Weights of a small transformer language model.
Size: 9 layers, width 96, 2 heads of 64 (1 for keys and values), MLP 192 SwiGLU, vocabulary 1024, 1.05M parameters.
Architecture: learned positions, normalized queries and keys.
Training: 98M tokens, 5964 steps.
Each number is 50 + 10 x the weight over its row's rms, rounded and kept within 0 to 99. Layers, rows and columns count from 0. The size before them is the row's rms in percent of the matrix's.

# up: layer 3 MLP up, 192x96, rms 0.11, rows 123-127, columns 0-95
# down: layer 3 MLP down (transposed), 192x96, rms 0.152, rows 123-127, columns 0-95
# gate: layer 3 MLP gate, 192x96, rms 0.116, rows 124-127, columns 0-95
up123 096:56 43 59 64 48 52 60 39 56 47 50 56 40 44 70 58 40 49 51 53 52 55 56 47 38 51 56 48 62 71 39 51 49 65 62 48 65 60 47 35 59 46 64 42 21 43 46 33 26 50 56 43 31 60 67 57 44 38 51 46 60 71 50 58 45 38 54 48 56 39 51 35 45 47 58 59 50 47 50 44 67 63 49 47 46 62 43 45 56 37 53 38 60 57 60 33
down123 097:48 38 60 59 52 49 72 38 47 50 48 54 55 54 57 57 51 51 45 71 55 63 44 40 50 49 51 57 58 58 29 48 44 24 45 59 44 48 62 39 43 54 60 43 63 40 57 38 43 49 58 50 42 39 59 43 66 53 60 36 53 65 38 48 53 37 60 52 51 44 46 55 44 40 43 66 40 54 37 48 77 56 38 52 49 57 54 48 28 35 38 45 65 67 64 36
gate124 102:36 45 61 35 28 55 64 49 71 43 42 46 39 48 47 46 35 82 56 54 49 62 64 53 59 53 33 49 62 48 40 61 61 53 56 55 43 40 51 41 54 52 60 23 51 62 51 42 55 49 64 37 55 52 59 43 55 53 42 46 28 40 57 47 63 45 60 46 59 52 44 57 41 68 46 63 52 45 42 56 33 46 53 48 40 36 52 45 36 49 52 48 62 50 48 36
up124 101:44 53 53 48 48 44 55 54 43 48 48 38 57 47 40 59 59 35 48 54 51 59 62 43 25 54 51 44 39 56 41 53 39 39 54 45 60 47 53 38 54 58 53 14 58 38 54 34 50 58 51 36 44 41 51 48 71 41 63 50 73 59 41 47 51 46 68 47 59 53 30 54 53 49 55 43 59 50 42 50 28 63 46 51 41 36 64 38 44 43 67 32 63 53 36 47
down124 104:49 59 47 62 58 56 36 48 42 41 64 54 51 59 39 41 51 58 52 43 60 50 65 56 45 48 55 62 45 38 41 60 57 63 48 58 50 55 44 53 40 94 49 62 49 53 34 45 49 50 68 44 69 50 60 44 50 53 56 48 40 37 45 28 45 26 49 34 58 57 36 58 50 40 57 24 54 49 46 48 55 55 49 63 44 46 47 39 40 45 61 59 55 55 50 47
gate125 101:58 61 40 49 49 40 51 43 43 50 39 35 41 47 43 42 58 55 27 43 54 45 50 57 66 50 34 53 66 54 36 57 55 59 46 56 44 59 41 52 54 55 69 48 39 54 62 63 46 56 49 44 56 45 68 61 57 38 57 36 59 56 68 37 49 50 31 51 38 59 54 49 42 53 46 65 59 43 56 43 66 60 41 47 41 66 28 59 54 19 56 57 47 49 33 58
up125 099:45 44 52 36 39 66 43 49 51 41 64 38 66 59 49 67 57 58 68 54 38 34 65 57 50 38 44 65 28 40 43 54 62 51 40 55 24 56 51 40 43 36 40 44 44 41 44 46 53 60 55 51 59 31 46 45 36 41 57 55 58 46 48 48 55 56 45 33 59 53 36 44 47 40 43 60 52 50 57 49 51 70 64 53 48 47 41 69 42 61 46 52 66 36 62 58
down125 095:65 58 52 44 68 36 65 50 53 51 55 36 50 39 36 42 37 35 50 58 48 57 49 51 37 41 43 58 53 52 56 49 42 44 48 61 47 67 48 42 58 43 63 55 60 72 62 59 45 47 53 55 41 38 51 55 74 30 53 53 53 62 64 66 64 47 43 43 36 40 57 68 57 53 43 50 48 46 63 48 49 33 39 44 27 63 55 43 56 37 59 52 33 44 41 38
gate126 093:61 53 68 64 45 60 48 51 24 59 43 38 45 48 60 57 35 62 65 66 44 37 42 51 58 55 39 69 32 48 39 59 32 47 51 38 48 40 37 53 53 53 51 46 40 41 54 58 46 52 55 44 56 40 71 48 53 55 46 70 53 50 60 54 43 46 51 48 36 37 68 49 51 63 47 56 31 59 53 47 52 59 44 64 58 42 45 52 45 49 26 68 67 46 47 48
up126 097:51 55 71 57 45 44 68 68 43 41 59 54 49 53 53 50 43 32 34 49 47 72 68 37 33 57 49 53 54 56 51 51 63 72 54 57 40 58 56 45 38 53 39 53 54 44 48 43 49 47 40 67 54 54 48 47 38 40 59 35 50 34 50 49 58 61 46 48 53 68 34 57 39 43 58 48 50 53 57 34 41 24 57 37 37 43 66 35 37 44 58 54 45 61 43 52
down126 099:49 51 72 50 56 42 42 51 48 40 45 60 45 45 51 65 66 49 51 51 40 64 46 61 34 33 36 55 48 58 51 55 44 47 58 67 58 34 40 35 54 50 55 44 63 44 58 44 46 47 49 51 47 58 63 48 41 33 45 53 63 52 50 49 54 55 48 54 43 41 46 41 28 51 40 53 58 50 64 39 42 43 60 32 38 48 57 19 40 57 67 59 69 74 51 64
gate127 091:56 43 52 53 43 43 58 63 47 51 66 43 60 52 64 53 40 54 45 52 34 30 49 52 51 50 45 67 54 39 41 66 45 65 40 44 45 32 73 45 56 46 53 50 65 50 36 62 31 53 35 46 56 31 55 54 31 45 44 60 49 71 48 49 54 66 47 47 51 56 62 39 51 45 53 44 26 63 65 54 60 54 33 44 49 58 51 53 60 32 45 61 44 65 49 43
up127 091:34 57 47 48 46 54 52 55 55 69 49 73 42 39 61 66 60 55 64 37 50 59 45 45 55 59 40 43 63 60 47 64 55 36 55 39 42 59 38 39 50 66 45 45 43 44 57 44 42 52 56 53 50 61 48 52 66 56 48 44 57 26 62 34 37 32 58 31 53 46 50 55 54 51 57 35 45 52 36 38 48 48 49 58 59 34 50 69 49 78 45 56 62 42 49 43
down127 091:52 51 51 42 59 46 51 64 49 57 50 27 51 47 40 47 62 37 44 56 66 56 47 42 51 56 55 20 49 60 54 40 55 50 47 42 45 49 35 52 35 62 57 45 52 48 52 46 42 70 43 51 58 47 50 49 48 67 60 50 35 50 55 61 56 47 41 53 42 59 51 52 56 85 64 62 38 63 30 38 33 45 52 59 57 39 60 67 41 66 34 42 53 40 51 55